Weights of a small GPT-style language model, trained from scratch on English Wikipedia: rotary positions.
Each number is 128 + 32 x the weight over the matrix's rms, rounded and kept within 0 to 255. Layers, rows and columns count from 0. Numbers have three digits each.

# layer 13 MLP up, 1536x384, rms 0.208, rows 1466-1535, columns 192-255
129149127149113132134104129144108093096114128151074118132169069104178201130156121143180109118089130162156147211171122171177113139118167093175102124109135165115146179091135129130136095106162162
113130106147067147112168163104122123150122138167127105168124124070178124118130082109151103111110126114170184136170111143092136125141066087168149064163099157146191097106145134127089147120096146
141112170137129077148078181125068097107140138076198124177121182086119166095160157123124128121153158136093151118148164181188132129159128152171155170141125170162118124106093174159160090162153157
099155035108149116098096172160156131112150193105129121125134162102125184123103128109148114120112155136175071094136117101165141153110089162105152076178087134165150198155173126128127102098142133
054151104141121176102111183115146056149128107056108084169132151143122134137132152114113158118104133111152148128123143108146146163107075130158127162063127144110108128179109090104099124116171117
121089137128146115141095142101121128110122112200172122129206154128099109091111101155120120135153078096085061160103064098113147105025133099075080093084112168132157102145103127077186155107140144
130122119157151131099128095152127125112143150115085172106123136192161120085162090124147140165127101116118149141147115145154147125115102137102108147113143052118196146132122109070159110125097115
237097103225101116073100137113149110114089106137172127095120139166151075086081134043124078133106059165164177136136106131113107124078170060042139157117117116187041125146116137079100172041088086
087057117066092137117163082128096150163124169134134088128134125145125152119167194146142111118115127093149175141124140102146072151163189147144101169066179116145154115164161122136085152148070150
105062172067131110150143159148128141138156149128088133099155138079059205121093134098142083100126132142117101152152118168090126122114092171078109137151122110132075144104126107134155154139118099
136208107147159178098095097094130134138059164118117136075131133097185144162121135137127123147078096117165132130084117150175076142108144179151110128118209156111092198078055143093131161133194075
063095106125104156136204093166094120196114148104082101116118109146113111117161110058039123151126073078164120127120151160129075143117125123115117175115125104107145152100122125138175188124169109
095106169089099180116123108158083114111073100102115113203107103077143153127179109052167105153135126100172104061084108054168169125137132115089127148147078094129148135082149171148111211153105137
112085133119079069183192105150119130128107134139186202102126157194133124145193085147116186190099151122095152134134090114092169170161063125160106138099124177125142143164163150152143139109074157
162179137179182107068122154131133147172119179113117129118151093229101132175143130137110100161132112098132155126148170141137113153134097134136086136173085098159078111129120191141111080133176098
160104141132187130207094138093096150131109110179130165123130132136121121117119144109097180089089144113089095137127139120153119066080137086083163121157104176084164084114149059182114156133145106
159098153095157100140151099114120097139107117163118088109139159172090136099080174068129179096136122141087170096151101161149117102220165079096143166096164147178113084127156122129132122135110107
150105162140149147098105142145113130101127096116141166136142153131136106095129168101079115105166136185156028141130089133129193092208125118169138155102116123169117105177136167153072115160207086
142103113141107134125126126167113069195116093135083140168077135139069115170126109054154132132115115094132129127167116182051108153112098108130109098146169178150076100132152142149118146131158098
130124155154194108133112096106131138133109134095151128134109196089124130109148136172086124167151149083108108103117101166143153098067131098121142079122136130086164171116141146155118054126198115
146201098124166139114131121117143043085117126093139146181048124115133130051127117147160133142163170114205183094117156129130108165117161141106102124105113123173118121093112134161083153141123097
081119115109117100106092092122136110129096089113140189074110029162148170120082145145106194135207140149064138100164096113112165127135149064113089215157142126137143123142145140132125113138058086
104056154137121134172126081114144100173117153100160116158164154120132108125127115216156141150114125122142119050174071118150152111110122122103132111185093135146105145100117133114111106165134117
172155177162142208176152074118155155135136161152081113205118093142090134063096155108059163201136113124085126147128107120181147163146163138155141122148074145175144114173090165158125145145112087
176153150155134096114186123145139086159124115097148142118132106183130104133183153111077169170163163177137139124094080106138134080126101121053155130161164110146158138201075108181093113126105110
095198163120104129113079175109122160107112135157143185084182133158107134173132111114031122095086167097076123121086178041108138120215170146129173154095103107103086151101106150087149126109125123
111146147141124086127100170128152118118182061131055106074145172123179139151094125103158077161083095116106134136105157141127118149152164082128164137159144076075157070163139137138103069121119129
101149131204148107158159116133119099127120119150154100148090146126112135112128116119176141129140141128107129177156134128110112105087151177107087130145142100152082182135153139081110174147134146
102150115104095189093159062101105145114075096138098161099122057186091099144114121143090115083130096067112095099128100119082120139159125118119125115099174154095142090141163099102152171125087157
160118110137145106151088114180185115109063126150100130168154149118128131184146144125147074166173121152166144138146123130147127092113175128141147109116123107151193149071118110129075086131102161
160122200136151108168157112103156090124096124105116068155105070159172076128137137133139161112115103158123128116129146120102114192158118115145098137091171134154110128140131083111166167117165076
117126155139102099157141139149175141154123118124170085172163101067164117146096131120159143142133199087143141155140099106157054153111133075150093087099165128127160166106166104072128108142139113
116084153130144118152143137062141138088126112076092083137167139122151076094137116084122148102128118157102106093110134179144145092167136130117139124129097114122126161173092067175126061084131145
171160159124092110153175092112111132167153157110138076159116113141152109126116094154163184102143110147096133148195136100153112126163218099134088071175140099065086165143119120108120120164175146
104087131092182072155120110095125094120142124132079182145184110078173136085148080184161075158096112136127143094075072166107120138080119127110128180129192116117132130164153168109159113064104125
158122176167139081114130106123124162143178149108174145181119124152173167170147161162133128067136036135107115093146124113118094129125191108064139115146111125143104114117113198139084176146178108
093127150113137105091172133119071182102115138069167123154099048107144109218148156173149122132089127060161114070113120132129137140179180135149169087114103175104142174061117140076098071161075142
141143108122120128186130089146139109089164095156065204167093172123162133071098144196067069150113224131134125108159134073086135098133121106110128139093164187141147146084119082139117179129165173
137151116086142130149167170086177171127182156102145151117167126098080088107085123146109133076168155093103154098103115137172124106167193086135146148174132115171072106140093134153073159120090153
106106185172140120113128140170118149102121153101092172121134100104126137126162152118105165158149108084153104133160065105140090095100117169157142163162106109130101136096118156135112099161082112
195046108177167098187162188151112136123126127111145076192116121070192117134116128076110105138140138119145138155118144133123155151132156132110078123178109099099088124134137148142142071157150158
101172106129084125130115116192135145124095171145137111083139072111140138092178170084150143097114160081155136179151171158175125145154070100144071085170149068109146095183098157103193092121163125
131160135192093095117168105109112105130103118111133144178140130170094106128120106096155182120127134175130152067132092079140241129183103099089097122206120097157081112118131112143153088190079142
162108114134119121119144173149127122153145114074090144146117149104142171062114079139172112087115121163111115180121051143089121079098154102178086125110176108114125115076111145071164143180112113
153113158126179147117144130074090156079128217145117158096133076143100169157171120110164184094146133123173183142146157169137130168106110134148146115106104113178061132082174081098134127086120101
130145110131103107120101209125072106146122184160148117160103093120131117099142164136154108175112141164119092116162121109144094130181146132059128122140154125135127098200121142127101153175107098
208154120082183157113116080103120097058130152044145135157112131117104144170119172097122130125079137184159125124082097148122141116081167141109109108101128140089131179187184144105158116123096181
100136110089106125206133080099130145176176107124081167114161146093178178220169081168075145181154105108125191131079131117127132071149157146149118191091087092094154154157139095051113138133084108
141112083108150133089138132123107137105122119056124133134101199128080178099159070163144079110125079119159087133179178123085063117154114127076101144066131128114069148099115171111131128070173165
159068074113080184143110122082102073105092144158144068175159121097118130110107086050167122169169122110126106131107128150163164089121126088118154138171159172123110107089135140138115153092086076
164144102100149107162109106149107102079128136088074095124135064158165192125120139088135162075138116145105130152146208076166128131119113114087161147127138189164162176169097124167102115122140027
123100089165093190122143179139055170147096151151106126193222181092121103105086059143103065151174149135111150158165188136151193112125065138137125104180175160111091116134134123154155110146128130
136148131180139111096092152162182153142120123091142134179167193066134133111125121160149215105128128119111125126105137117076155145119128088132082109136176116180143168208131120112085123145199118
135156199160110069096148117159080131123121153152132135112132140080103097133149136124170094051102098168180110151150134159085179176140167126070130152087157103075094175094148114044121096151177233
088087107106127123122090156139101123143142131140118129100135104131114113090121094125167137150189156099123074155065114145109111066123132112052181127158100131121124138134152155182147084167097121
079147144099130143229163091092116125150135122158143077138156164123129105127129149117127157121119119091121132152133110131149159175110112151156100092131154137169149144133121086157149059130151144
159095143111130171145153174112165119057126088095158178157124102106118149134132122112114188123099097125094100145171162098116106109151167114136190134165172139093085163137157104082214122056151134
119061187088098182155143096159148122116094114129142132155148097165104126180120121140124140131120158120147112175143136119156091160092113122138147074105092074087119147167150122067080113136152168
153139134179148106183115095142127121164143149076097125154158120160110164189119113053089108142113112150193152159131149109112160088122126162089124120176146146122114105150108148140090117132110120
153089088174144092141193110130130155139136180134106096101199106141144154134134151140120196071149184115189118161120140160142117159051134053109120057118119138137177062180105124193138109160152083
111137092104110161114154147096074122140146116089136088174114103127071145096105125176157179142113119145173033141121105114067114140208117075141104174115117167149166128118119120136059085167102149
115144179103036150164126097127148199107100157094098146082114094094077095113116074137180162112158122103180128105101161070079183075152089114125055186132124118135152134159115128098214126165132101
144158100143144089169095093193096137178123110096094097075138081170090186046203142141058109170133141150146177129173169193137172122133087118103121125136115167120140182159104178109070153118132134
108091086121092135186115047152103132109095180134099154079170180142161119090096083139137110144136114103153136170126109118148218070118129073113083115140133095104116122136147129087104144152143154
090145125061083099075096117102159121083187151076151151163110170188212078108103163152169169132138146220198145158127169109169124080147145140118148095122122097137051135116146145134138089104135103
169079142097054130105124135137103144078148099095154195115092070140074160115118133162167128188128104112108154132122085147134130124118151150113157167194141122064147083148125038099133123064129096
138135138095107126132148165127147158144089125110101117140216092153128150121166162099130163142183112141166137142150103121099138136156192110156147205120058077130140084148114084118142134158166106
072131101074091142166073127115129131121141155114125124100129156116130146141132132130193149130121163156067124140111155121078074114169160146173179201133103175139231157083124166155061181141139119
073067154145132102143140121140066122164117141134111124180157097135135118151111119157063113121096136092106087174096114098144124158152073142065128143189130168130136134133083097126135122123189087
155142194144162152146096155140153109143170124079134185166116139142116125095097056135124154088122135093095092116102091181050178109102123080103067129143156188111127110049142088107122122113143091
# layer 13 MLP down (transposed), 1536x384, rms 0.312, rows 1466-1535, columns 192-255
123163171125108080127099131099108138125177070125142089177109100091139167122124090116157219160125084125104101106139144120150164141161080118128160114105096114134123147131080128169137151107070151
120119156148127101123097144089103124101142104143155123070050099142176153130156186098092141139148156117131108107174188201141117149044129135106176102153118205147109091109244173118103098100140174
182215120085144119110104102134061111116064150155123177163186126131127203177105200177243109130103113214088099085111157093111179145114053112127193125107120151163136091180123128057173073146133090
131140159081166104151095134130155099147152122131059085122098179152091114131155126154131157089135097137116160204072123102131127123177138176157088116113145148093129226133128104116149132121110138
118159104084141102166067065128145157076241118125133154135164166115102145146151116151162105125094051111098176083105173149124139171161167159102147056182187141147160119141174155128143109115099158
160083148182165111130143128085099107164101129174132191090096117122162154159130126121140137133087149178191072161154170139123126130112110144121173134128149097217158140156065112137119133129164127
145099154155118172071095170159135164127111142070135174117118075130193086126123100154136090169134137149132125167178164124147167094161086226138103093102202118114138177058171125140135105130139116
180115042159134106125120100117147132108099000214164165133163168169147173151145124060177115192103117100210174152102127080157144140169119155063126108053089110146106112164140161202125120085118219
095129131143099072151083142126161150073106116124162150092096081122155063123093123171120176158120073133182156112145122132108073163127102126175131175168093146135132148091111113110147145138114059
114119106134124127162168126076125180145127161124086160111150115132113182113178174139108146149090080139074118092066157121083180166110149159182083100125144100111135141144178112081127161125190135
074142129085172107168139143153095191113113102175145115188166129147144141133126157083120154079162157131123171144166103120088118083144104107153161086066096139092142087160151144126140128165140137
113106128185131101164167079074095194197090132109140126138200139123178107114114138139147112097115041105134115117148173160155145141106106134115102149173123118081115112106099122112134144173184130
114165142144140119147129119150133096171172149184155151149184188076172150118157112196201160158121094109141169125175112115102105172099111173092143159123104081160105084152170104117110161154138138
159188149192137125155151019216168130095102141155179176153208138128138175096089167111110128137112141137122159150128145063074174104090192154094163134150166177156154164130174135146140104129159137
145079169107123113053168122149123161153135119100161137112050174124146096124111212103155071089076163113096141108129106181127126084164129132182089216064131143126103106136125134171180134074137097
120176148150162175142185151126164158148088118135072139059184130083196135075162180138179093157165151109170136104145091086136150176194144115104117095100149125155143144176078103086127106123161113
097106069143139139110090162110101086106148105145104133136124166076079108138169140155118084149123142101127133118132166115103052183067115204127171111140127138168155117131118106129097136110113123
178095094114131132106171111093198131132093119110107049132179087145149181189123141129198120121128152065184099152053093176153081081083142151161103156089086174104091152119160144142129117114162090
130127122136095221170143118170162209143124146154057104096142166123071099144139130133202133164154117138140095134136142181153193147125126176107163109131135150124130205115193120123118117105062211
130124107123119115117165091123109113145113124113129111169064113143127120116128097101101091111099096109159169103084084099172093118130116038098116120121083117134062137075121114106145109090066122
136070118154123127150117160164137159126164156155091133091128171098128129187086102149087116130133103209128110141175129126081094106147148147155136120123173057131202113152160112131190180089144171
170167177124126186100112100144129137156151091137133117127125210151114112202185143124158102148103132084131090118188133118093119112139167165167127126124181101119183132113135098101088124160084124
172113120110133140085198198171162130078127123149047170113123129127194142131089081123148116129072118153116119175095124148075113165142152092127158104070120125171109152144138146157117144098082136
148116126164141107133125141148137104135149112120070192153136128151175162130164115120143141127142111081125109190130120110098132141187118126131055136082133123061133125083099147172138124160141154
138115093098152160073088102184106171127156129105112082124105164118145139170132058106121108184135082175130168069121106089125122164209122108178189147177146136149182156131139103117095104129153150
145164114094127140153094181155103148091134158113135094123185052123179183170147114075111105116147106151142115150123121136132186112189115160133069117129127170132164141191197055097104110129102086
096080134070085141124170046207095132142015223104180112151089082129090078060148159128023155089163204140134093102141066165166091062113062167104049113091107136165022174064094106113117129106182092
140171126084102122098128105141145146127103110131136134176101161149079201127128132094143091179131107161115083104130128159116139120119115125109140113064090132131127145078063136172148193100125166
132141152161084121123131137185143184140105154121076183120158138094082168237163099161100159153134167174157136085157196121162150155114181166053080157135094101077084088105162123108142109171162119
151104181112108147123138098105143197084173115138062076102095099127138160145066157082121157146146125179128145124123162142079145171134137077118180140143125096138163146128153137173154127175149085
123145076115183156146129149166174088120104127098143121096115109158144142133132073146155153141182129111135136101152088165104158164133114085109195172134145119109115093159147162154126078108143208
128088096093139139148160085094028111124123154156104136076075135108089184127161119163032168149117150151097121101160165163129179096075136138136164128151136118109144129075118158161090149090151122
109177144118072123064065144143112135140128118159093113109181080181104126120110107176171068192112162123188200092172144143103096102158112094137102114026163136161145127108083152117164109157149134
091101124117101100131120141133148102143149164096144111124139143178144154143169189107178081101157137063161140086181169151108100158173177158161169135135111140104179154133115176130161124074115131
136150112071166147177119052142088085162137114189133163064112164167160133103138127088147073104165150134069076123143112114135096156113108133113177124128125177131123135098123120179136180125119100
131144177113129160160176105071104140154155143170116138084185081073124101090186190148087194143142149125199147167122155131129099159124152170128130122126090090096141097094135134174157126121114138
139094141093081173098085082149095131129113120162120109140108135165149150163132106114068178091084051096099106086095145141134168115154160168134106153117128149145178087130103126154171121172142116
095094140129115148099087099108172107093122154113178116134151157149101149118075173094141163124100227092109174133175110165140095125111121119206087131131176153114142119163135110112133095130115126
157131185130121108132135107128183125106098124091145094138128100112134199123137134063079094159133122114111114118126167181124097146071100155144145149123152070112141182192125122114106165124141143
133149092111116102140081115158140150127108111109117112179112098101146127153151167089129132205120148161114097134097140168164157092113117115118163107159144182112198104129196156106122174189147133
078183200158130151148070120085157156098184105170128164128134174132158138106146164083154186141154107177100124113142112145135183168194117127109172136112154110100168178135126188091093105127130134
174137145168127130100066083149112054133097091133136142161145150148103094096071126121089098152147145142122153122193134154085109122089179106132144100112162126166154128080159160168090148121161117
127121124063191144153094120127140111080140163160110160111098145115205097143081112128189101108182109131113149118140112177134097124123099102099143092129194109102117112107126102079097109110101134
054178096102122139164121137175079143131138114130115105077091134099178149139105105139112077084102122107068125074135104148157112109115108216060192185130171136162168120062126150141118101101134095
137092201109097178081148124177136161157162063104157147121113189091149144098105138102143131150147135106122172104084137127174112128132167149135123179068162157171109159133107131098137128191137129
131127134111102126131124138165154122128100131184157139189073143138174092164106125160174136135090151141139114125123181144145157141112166108152091165101061140120158206147123134089106052113125127
126111132208106147195172095101141064149102131162153161080147127104151109152113182152166205140142168148095145109154096129096110158103100064127108099155171136125154140129106065137120170093126124
076099167107139134126209129110152148143125069160125141159116087093101222178164169181102152163155157138080134153136097103032079127145197142145119135162114156167172181144119171131148169112090173
202152156172124117144129151046162151072145104123124123144143075128137129222162117134128099124127102143116120104100087161120112083118118131096184118209133126178133075158124151127110155142127149
117116159119152086137063110150124045160146186109089175144151140127104189137125177133105190150113096058096195155166079152127135109111138138140154132142093157129128104119128162156113193182142141
146139129211093104120179132183118154125149175116132201152160158061099147136053180124111094175128136108165130128117032097130151134119069064168117104164128106140138080091114132115153091139085172
078097085101193084106092147086075108153177129222172124103158111120145117150096081125146075140102148144092137141098094128124083113141159127149139189140148147092122087058153103097110148122090126
106062122132118093114125122150117101094090161140106136102140059139108135089096122151110116136117074136129161115148142116148159102115116131117202082113106113132133050084091083117123120048078128
136115092162125156116056072180158130111165127127110220157164137123147076072150091078149106227121140107129137141084140115108140071188166163173089171097124127148161138148199089168141132108151130
154123112143145170142099158121130170112152141142086143115124079140133140139190119108120106160141142117111139139184146150152122128091139151102166119114157142129143178114136126151161100180077150
163141124127116111117122143111126109137139134130135161093129107085182141180105111091134116146167101125079115072183127097157073112113111090133183143154097097121115140131114165092141117095187124
146090129085198112189133122158168110136159106148185125121100200128144143176169157129148148118127131131159114203165152156122157154144122146155131119118160192161100065191105130142147159130150136
108107120247094070058111162122040109117147087053122107138119126118138135115126095183138099100089116123146151107124167092174164129117165149146131145205157117159146130118113197161167172173133098
091166092168106145193115096180142185096181170157163163118113162132178160199149164103155124122136147175121098165138120134118176124129141096219118109115112186100154157189115133161166122121126193
165128139081082058094096094143131106115107150113157131158072147094131113116101134114120114141116118137088094125071106128128153109137088129150140120131135108123107151106126125102129085139136117
165122123153151184134108150204150147207149168175100139070151125148142127154182132076190091138144149168137105062107147114145120132165116143135113083193088080150133126124145124089109166093161073
159139094117119119167108110085133125128138165155143136132066121175106133191081110137138105160121091160162105152154074177094123094098199128139174061135151181130108107148165131121175124151119212
135126177173195135164120078107089114122186095222136104163125121143055155142120113124166109086108132132106173159130116113129092162102143132130085097185154130128182121123177147166135160134146112
152087175075129160162096132140184118188127164169169149149157108113144137111113148126097215141118183157193132105145141215068184124171119117132159158141139164147160170120136181148117123148150181
156117071149146104215082130098124103130085109158134116154119164146142150209211038125102137190160183108188131195178087182112126142148137166224122141130143202085150089139130238133099195107184145
153167140149125224167097189187129116176174124131093081126084165203127106187118080126137126149143141121138158090124142114162090117107100108133145087086143114124153098163132065175135114119167200
186138122144138117082129154099113156103161105175171120127123207197153155113099052129136182124094144100074105080136160080148113190109128122088122089178158149132163165103118188144101146144145093
086135129193164138143208171122132101141136158077081101147085208065105140072146214125110146121153090102150121105153144139172136154095139099203107110091153076133091139174122139142141167079164135
162120099171080101112116153151102154113115087050126130149153108074215125152168161111182179162042101141188120121171130196170153186123133141142173117085122163115114113138086123144129148133152149
118152188162158111184083125174146173094133089206106123172147136115126155085141130079168169166178096141088111071149191084168129124129210189182113153149088116132143121104124172141062064159122109